Part of a small language model's weights.
Size: 11 layers, width 256, 2 heads of 128, MLP 1280 quick GELU, vocabulary 1616, 11M parameters.
Architecture: LayerNorm before each block, learned and rotary positions, no biases in attention or MLP, untied embeddings.
Training: a variant of Adam for these matrices, 375M tokens, 5716 steps.
Each number is 128 + 24 x the weight over its row's rms, rounded and kept within 0 to 255. Layers, rows and columns count from 0. The size above them is the row's rms in percent of the matrix's.

# layer 5 attention query, 256x256, rms 0.039, rows 196-220, columns 0-63
size [ 99 102  92  93  97  83 161  83  84  94 111  93  99  87  99  88 100  86  89 100 108  97 104 109 104]
[[110 125 110 136 154 129 134 129 158 148 135 122 134 160 117 128 109 111 124 168 127 130 126 196 102 143 137 160 145 167 123 147 137  97 103 133 113 121  76 166 103 112  96 145 134 106  88 174 135 126  86 106  97 123 111 158 105 125 123  94 112 115 105 167]
 [ 88 113 100 148 108 159 117 129  97 113 137 112 110 100 130 143  90 130 149 174 121 128 148 133 146 106 131 134 152 166 149 110  83  80 163 137 132 136 115 128 116 124 111 149 139 146  89 138 157 142 116  88 109 122 147 152  94 110 175 123 164 132 157 101]
 [136 105 156 112 126  99 108 147 119  98 114 123 120  98 136 139  92 114 162 139 195 176 140 165 156 137 118 118 144 129 115 127 150 144 139 121 132 154 120 154 142 168 153 125 184 120 111 152 112 127 143 173 103 149 151 143 120 141 124 173 133 120 132 104]
 [104 153 128 104 162 112 129 119 116 107 126 132 156 132  88 123  93 141 129 118 164 143 126 155 135 132 158 150 136 117 125 141 127 117 205 155 145 186 111 121  84 106 110 136 146 109 169 167  99 140 151 120 100 143  56 161 138 120  90  88  91 117 114 117]
 [111 147 106 140 111 153 116 146 135 167 119 117 133 163  98 150 132  88 155 119 129 139 137 146 149 138 117 131 122  97  99 120 139 134 103 125 127 106  65 171 116 114 151 128 134 126 174 121 122 101  76 143  81 134 143 161  90 136 132 148 131 139 115 121]
 [106 137 151 101 106 149 147 126 155 102 136 153 177  94 129 130 132 141 118 134  91 157 118 102 121  79 145 108 171 125 146 140  98 139 145 127 124 118 145 159 132 109 146 110 133 166 123 155 169 129 138 115 144  97  80 132 142 146 129 142 167 139 164 126]
 [153 155 141 111 106  94 123 145 144 138 123 125 151 140 107  81 141 123 129 160 116  98  92 159  94  88 101 103 122  89  90 122 115  94 139 149 123 107 172  81 141 145 152 134 182  98 148 150 126 123  92 145 156 162 153 121 130 142 107  74 169 159 143  89]
 [104 102 105 103 105 117 159  97 154 128 116 137 129  71 134 118 139 162 115 156 119 109 110 113 125 104  78 132 122  89 111  71 119 137 145 155 109 112 103 120 136 157 129 121 116 117 146 189 121 115 104 171 132 122 126 100 109 150 111 123 126 163 151 114]
 [127  90 108 135  99 137 132 179 127 135 102 132 151 136 147 129 156 152 155 150 119 117 112 118 141 147 129  92 111 150  90 119 126  97 129 151 125 130 143 130 118  91 150 157 133 102 118 104 106 130 140 154 115 146 130 112 107 108 113 134 167 133  75 147]
 [136 129 111  86 126 175 153 161 159 124 104 136 167 141 119 125 122  82  89 111 134 160 138 134 116 140 122 150 108 178 125 119 157  78 113 140 133 156 112 146  92 147  84  94  99 101 159 121 136 136 129  68 147 122 120 190 114 141 160 102 163 128 110  91]
 [144 161 129  94 136 113 156 111 152 151 132 111 139 137 143 121 152 141 113 134 114 137 117 123 102 121 122 130 126  79  86 105 116 145 129 168 111  85 136 106 118 126 147 153 152 120 158 134  98 113 125 130 133  97  92 141 124 129 135  95 157 160 119 106]
 [143 138  75 108 129 151 138 165 145 125 155 117 173 116 136 110  92 126 152 189 105 100 108 115 131 117 140 112 116 142 105 127 138  73 136 155 117 129 158 145  85 105 125 149 114 150  91 129 192 126 148  92 130 131 133 141 133 117  73 182 117 130 100 147]
 [ 95 123 106 145 129  88 149 130 135 128 119 175 137 100  94 119 175 111 159  81 155 161 124 189 115 141 155 127 101 100 154  95 144 119 138  98 134 123 131 145 123 152  95 121 132 112 102 113 128 120 150 128 117 113  89 142 145 104 132 107 137 124 132 140]
 [149 100 115 138 151 159 115 127 145 152 111 121 161 104 165 114 168 131 115 146 129  92 159 142 110 106 121 137 110 113 155 159  69 138 149 165 112 126 117 109 137 135 168  92 110 117 120  99 120 123 130 129 156 125 111 123 182 101 133 140 131 116 154 106]
 [138 165 123 166 140 118 136 141 184 123 148 165 129 137 124 152 128 145 130 134 130 107 102 156 112 120 101 146 102 147 120 106 110  87 140 124 114 139 179 137 117 132 132  99 136 150 141 105 131  75 113 160 130 121 150 130  68 135 100  99  93 112 133  92]
 [ 90 113 113 199 137 112 144 123 136 174  60 150 144 141  95 111 126 104 166 143 126 150 139 134 119 120 160 110 127 114 165 165 107 121 106 114 148 152  84 155  96 127 128 122 136 156  89 112 121  98 107 132 106 150 150 100 117 146 176 137 153 135 194 121]
 [194 138 102 142 154 136  90 153 123 144 173 126 150 159 154 126  95 165 119 127 151 116 149 136 134 142 120 125 126 126 135 145 135 163  92 122 111 153 147 106 122 118 152 135 118 132 110 127 111 113 133  81 129  75 152 128 129 133 130 134 134 137 125 113]
 [115 119 176  97  99 140 116 141 149 175 114 110 159 146 136  93 143 123 116 134 131 127  98 130 120 111 130 120 143 113  93 112  91 109 160 146 140 168 160 150 180 123 131 133 141 143 117 143 101 119 146 115 153 107 123  95  89 114 156 114 133 141 106  96]
 [101 137 132 123 169 133 138  97  91 116 111 146 162 108 131 139 111 136 151 143 131 143 136 164 143  66 128 107 129 118 134  91 105 112 118 107  97 165  82 131 171 132  99 132 140 100 156 137 139 110 104 152 153 125 154 123 122 143 149 159 169 134 132  97]
 [156  92 122 103 139 114 113 136 139 139 150 140 159 109  81  96 124 159  93 139 133 118 159 125 107 144 126 114 168 152 127 157 128 126 107 114 116 139  95 152 100 150  97  52 148 117 170 127 154 147 161  89 115 140 111 128 134 148 109 106 136 125 121 103]
 [150 135 110  82 154 115 144 135 165 166 156 121 146 127 130 104 126  88 195 123 148 136 144 147  93 140 118 120 142  89 108 129 113 135 136 112 138 138 127 137 162 134 128 141 133 118 133 117  78 143 139 162  87 149  66 108 100 134 137 138  88 139 135 145]
 [ 82 130 177 149 162 110 180 125  98 111 136 134 136  97 137 156 165 125 153 136 106 141 103 121 114  91 123 122 128 132 118 114 120 122 173 156 137 143 113 168 141 144 149 106  94 137 102 131 158 103 139 167 130 118 113 140 121 100 113 123 108 114 139  95]
 [142 101 111 130 169 130 150 111 145 115 135 109 122 121 126 105  93 114  76 123 152 137 150 144 126 135 102 148  77 176 135 111 121 146 135 133 115 149 151 147 101 135 126 104 128 179 153 115 159 122 103 113 134 139 134 152 126 126 112 130 137 108 117 157]
 [147 114 140 137 123 128 107 139 117 132 146  76 141 127 121 105 108 144 129 172 104 123 137 180 139 145 105  94 140 118 180 126 121 107 103 170 117 147 213 135 174 129 126 143 124 110 141  95  95 130 130 131 142 120 182 137 120 123 132  98 142 124 131 124]
 [110 142 138  76 138 107 124 155  99  99 126 140  98 113 112 136 149 110  85 150 145 143 117 139 123 109 117 125 131 127 149  92 103 121 176 111 134 115  80 129  62 115 144 124 152 158 131 141 160  55  99 142 127  96 149 150 155 106 128 129 185 117 144 124]]
# layer 5 attention key, 256x256, rms 0.039, rows 196-219, columns 0-63
size [ 97 101  88  96  67 115  57 168  91  86  73 127  96  87  82  99  80  94  83 102 104  97 103 111]
[[132 128 113 123 142  85 146 111 142 137 102 140 108 129 155  81 155 177 145 127 139 125 117 113  90 133  99 140  61 125 146 118 163 136 152 118 141 123 112 130 164 120 120 119 122 139 135 124 129 162  99 161 143 142 118 135 119 139 139 145 151 132 140 143]
 [123 141 128 137 120 109 106 123 155 144 105  84 129 125 120 158 101 142 116 114 101 100 134 141  66 144 180 153 103 142 140 151 185 136 106  91 128 116 151 115 141  91 174  90 114 135 127 124 136 124 167 135  97 124  74 114 168 118 144  97 109 130  85 127]
 [142 175  88 154 128 117 150 169  86 141 137 197 105 139 117 114 169 157 127 126 133 143 119 139 114 128 153  80 143 101 133 101 135 133 141 126 106 115 103  91 127 140 122 139 135 114 132 129 105 125 175 125 138 135 135 124  86 161 126 118  97 123 139 110]
 [119 115 173 147 133  97 144 127 105 152 143 121 105 142 107  65 151 158 135 128 128 124  95 140 141 116 126 116 129 144  98 101 146 144 108 116 108  96 111 108 125 159 129 129 112  94 142 121 127 119 106 181 137 152 145 134 140 152 126 113 123 147 106 141]
 [109 198 132 135 100  93 140 112 163 113  97 132 128  84 115 123  92 137 126 104  95 139 122  85 148 116 132 134 158 119 178 147 141 158 172  78 167 154 136 167 132 125  93 123 123 162  72 124 140 133 125 117 138 124 115 131 144 131 120 127 121 156  83 143]
 [120 118 169 157 162 163 132 134 122 108  76 109  97 129 139 174 123 121 137 118 150 140 137 122 143 133 150 176 154 121 170 117 172 141 119 129 152 136 114 129 115  88  75 116  91 124 138  96 129 114 169 136 125 130 129 175  80 138 147 139  69  70 115 127]
 [116 140 145 150 160 134 125  94 127 113 118 126 169 123 133 177 101 121 157 115  97 116 138 120 145 165 123 112 149 143 147 109 177 135 125 112 113 136 132 165 141 113 109 118 100 151 118 130 151 139 150 136 129  87  89 172 136 150 139 103 106 110 105 158]
 [104 114 126 140 152 159 107 107 147 132 122 132 118 116 141 181 105 110 149  81 120 133 168  91 160 167 141 158 128 128 120 141 152 152 139 116 161 154 122 144 135  83  92 131  65 142 109  73 119 113 136 118 106 104 123 148 119 122 129 123  99  69 103 146]
 [116 143 122 126 109 111 113  92 143 184 133 133 156 114 135 127  86 132 169  81 151  91 137 127 134 126 130 120 111 121 120 141 142 149 149 149 150 132 147 154  88 104 136 103  93 125 120 121  97 133 130 129 123 107 135 132 147 127 140 124 115  83 137 147]
 [ 96 127 165 100 174 129 120 120 159 150 143  99 119 161  53 135 105 172 160 120 132 128 121 145 165 179 169 134 145 105 121 116 177 122  80 147 128  88 108 137 103 130 121 135 136 138  98 135 111  99 110 128 117 164 129  82  93 120 135  99 123  80 113 158]
 [107 114 118 168 165 111 125 137 125 134 151 150 144 114 106 159 100  81 141 121 118 132 135 136 184 144 161 135 173 158 148 108 141 131 126 103 156 148 159 173  88 104 108  97  91 136 104  85 101 102 131 132  99 100 110 172 129 140 111 124 115 114 106 111]
 [136 120 165 155 132 125 114 104 146 126 123 130 110  97 116 135 126 126 122  79 129 126 168 118 182 162 112 153 139 133 160 156 177 157 142 121 170 128 135 162  98  84  75 125  97 146 111 107 127  90 138 137 122 113 115 148 148 122 126 147 100  61  98 154]
 [ 88 150 132 114 113 140 124 109 132 126 114 129 123 170 100  85 146 130 152 135 127 143 132 122 108 114 106 140 149 147  71 108 132 128 101 161 153 108 111 124 131 113 150 119 162 161 165 116 146 120 128 110  70  95 139  90  91 101 136 154 135 141 172 106]
 [125 105 126 187 123 138 122 106 140 104 128 147 135 140 107 161 107 117 122 176 143 164 115 139 157 126 135  93 151 103  96 124 142 118 111  88 123  84 184 131 122 128 121 131 120  93 134 143 101 106 113 177  61 154 123 138  65 158 134 178 144 157 128 107]
 [141 106 138 119 132 104 128 130 113 153 103  93 156 137  89 131 133 119  71 144 127 125 132 131 106 155  83 125 111 144 130 124 142 126 141 157 117 110 118 138 129 121 139 120 134 138 101 167  74  72 124 100 106 110 151 101 141 108 154 105 125 134 147  84]
 [177 139 136 125 101 152 119 153 131 128 137 114 142 121 134 111  88 166 107 133 120 141 121 152  98 100 126 146 132 133 103 123 109 116 128 107 106 102 112  93 174 118 159 129 189 125 150 146 113 155 117 101 147 157 157  98 136 108 130 132 123 204 116 122]
 [ 88 150 184  83 131 150 137 115 157 156 132 163 115 112 176 131 131 133 130  92 128 124 152 123 150 135 154  84 110 110  93 145 109 122 110 151 118 135 119 172 138 103 137 143 162 138 115 109 126 107 129 106 137 100 116 111 145  80 161 121 130 145 138 147]
 [143 111 127 137 156 156 104 148 140 145 114 111 137 106 126 184 135  93 128  88  99 123 145  98 133 147 151 145 133 137 131 147 163 124 143 125 146 157 159 187 149 113  93 122  76 144 121 113 132 101 144 124  93 118 127 148 143 130 161  91 100  84 138 136]
 [ 95  99 156 145 146 142 130 131 142 128  55 113 105 158 131 176 127 126 119 128 120 137 160 144 120 191 132 140 115 133 150 175 166 145 101 125 146 150 148 158 148 114  72 133 100  75  93  85 140 131 149 120 112 111 123 135 123 124 106 121 113  96 107 139]
 [145 111  83 123 160 129 173 137 153  66 132 124 140  78 126 150 161 110 148 136 137 124 124 156 148 158 121 125 139 119 138 137 148 150 124 162 134 121 102 147 134 108 129 178 113 112 120 121 133 133 104 110 150 122 152 129 114 122 158 106 111  91 163 120]
 [113 124 127 116 118 113 159 150 138 134 146 171 101 136 137 127 161 151 130 123 119 164  83 119 158 117 108 125 145  92  99 119 119 132 134 113 142 127 101 149  70 123 131 136 171 168 140 110 151  56 177 179 137 146 132  90 114 141 136 150 125 123 158 120]
 [104 103 135 145 105 138 121  80  97 106 102 117 120 155  85 131  63 116  92 147 144 108 121 109  90 120 119 159 142 116 146 120 101 141 102 139  94  91 122 119 139 123 121 119 166 115 127 131 130 134  70 117 100 177 109 142 142 141 121 157 137 164 120 141]
 [103 177 164 128 137  98 118 154 108 150 142  96 117 133 127 120 124 118 140 146 144 107 115 135 145 144 103 105 131 122 157 136 120 119  63 147 132  78 123 114 121 147 131 137 130 143  60 182 147 108  97 165 145 139 166 135  93 120  87 118 152 149 141  88]
 [135 147 147  70 132 161 114  91 128 149 116 108 155 139 147 114 135 103 134 165 105  91 157 114  88 138 162 103 103 143  98 129 118  96 153 127 124 144 121 123 143 152 107  98 113 116  94 122 121 119 115 115  80 129 118 150 159 110 121 111 146 148 165 132]]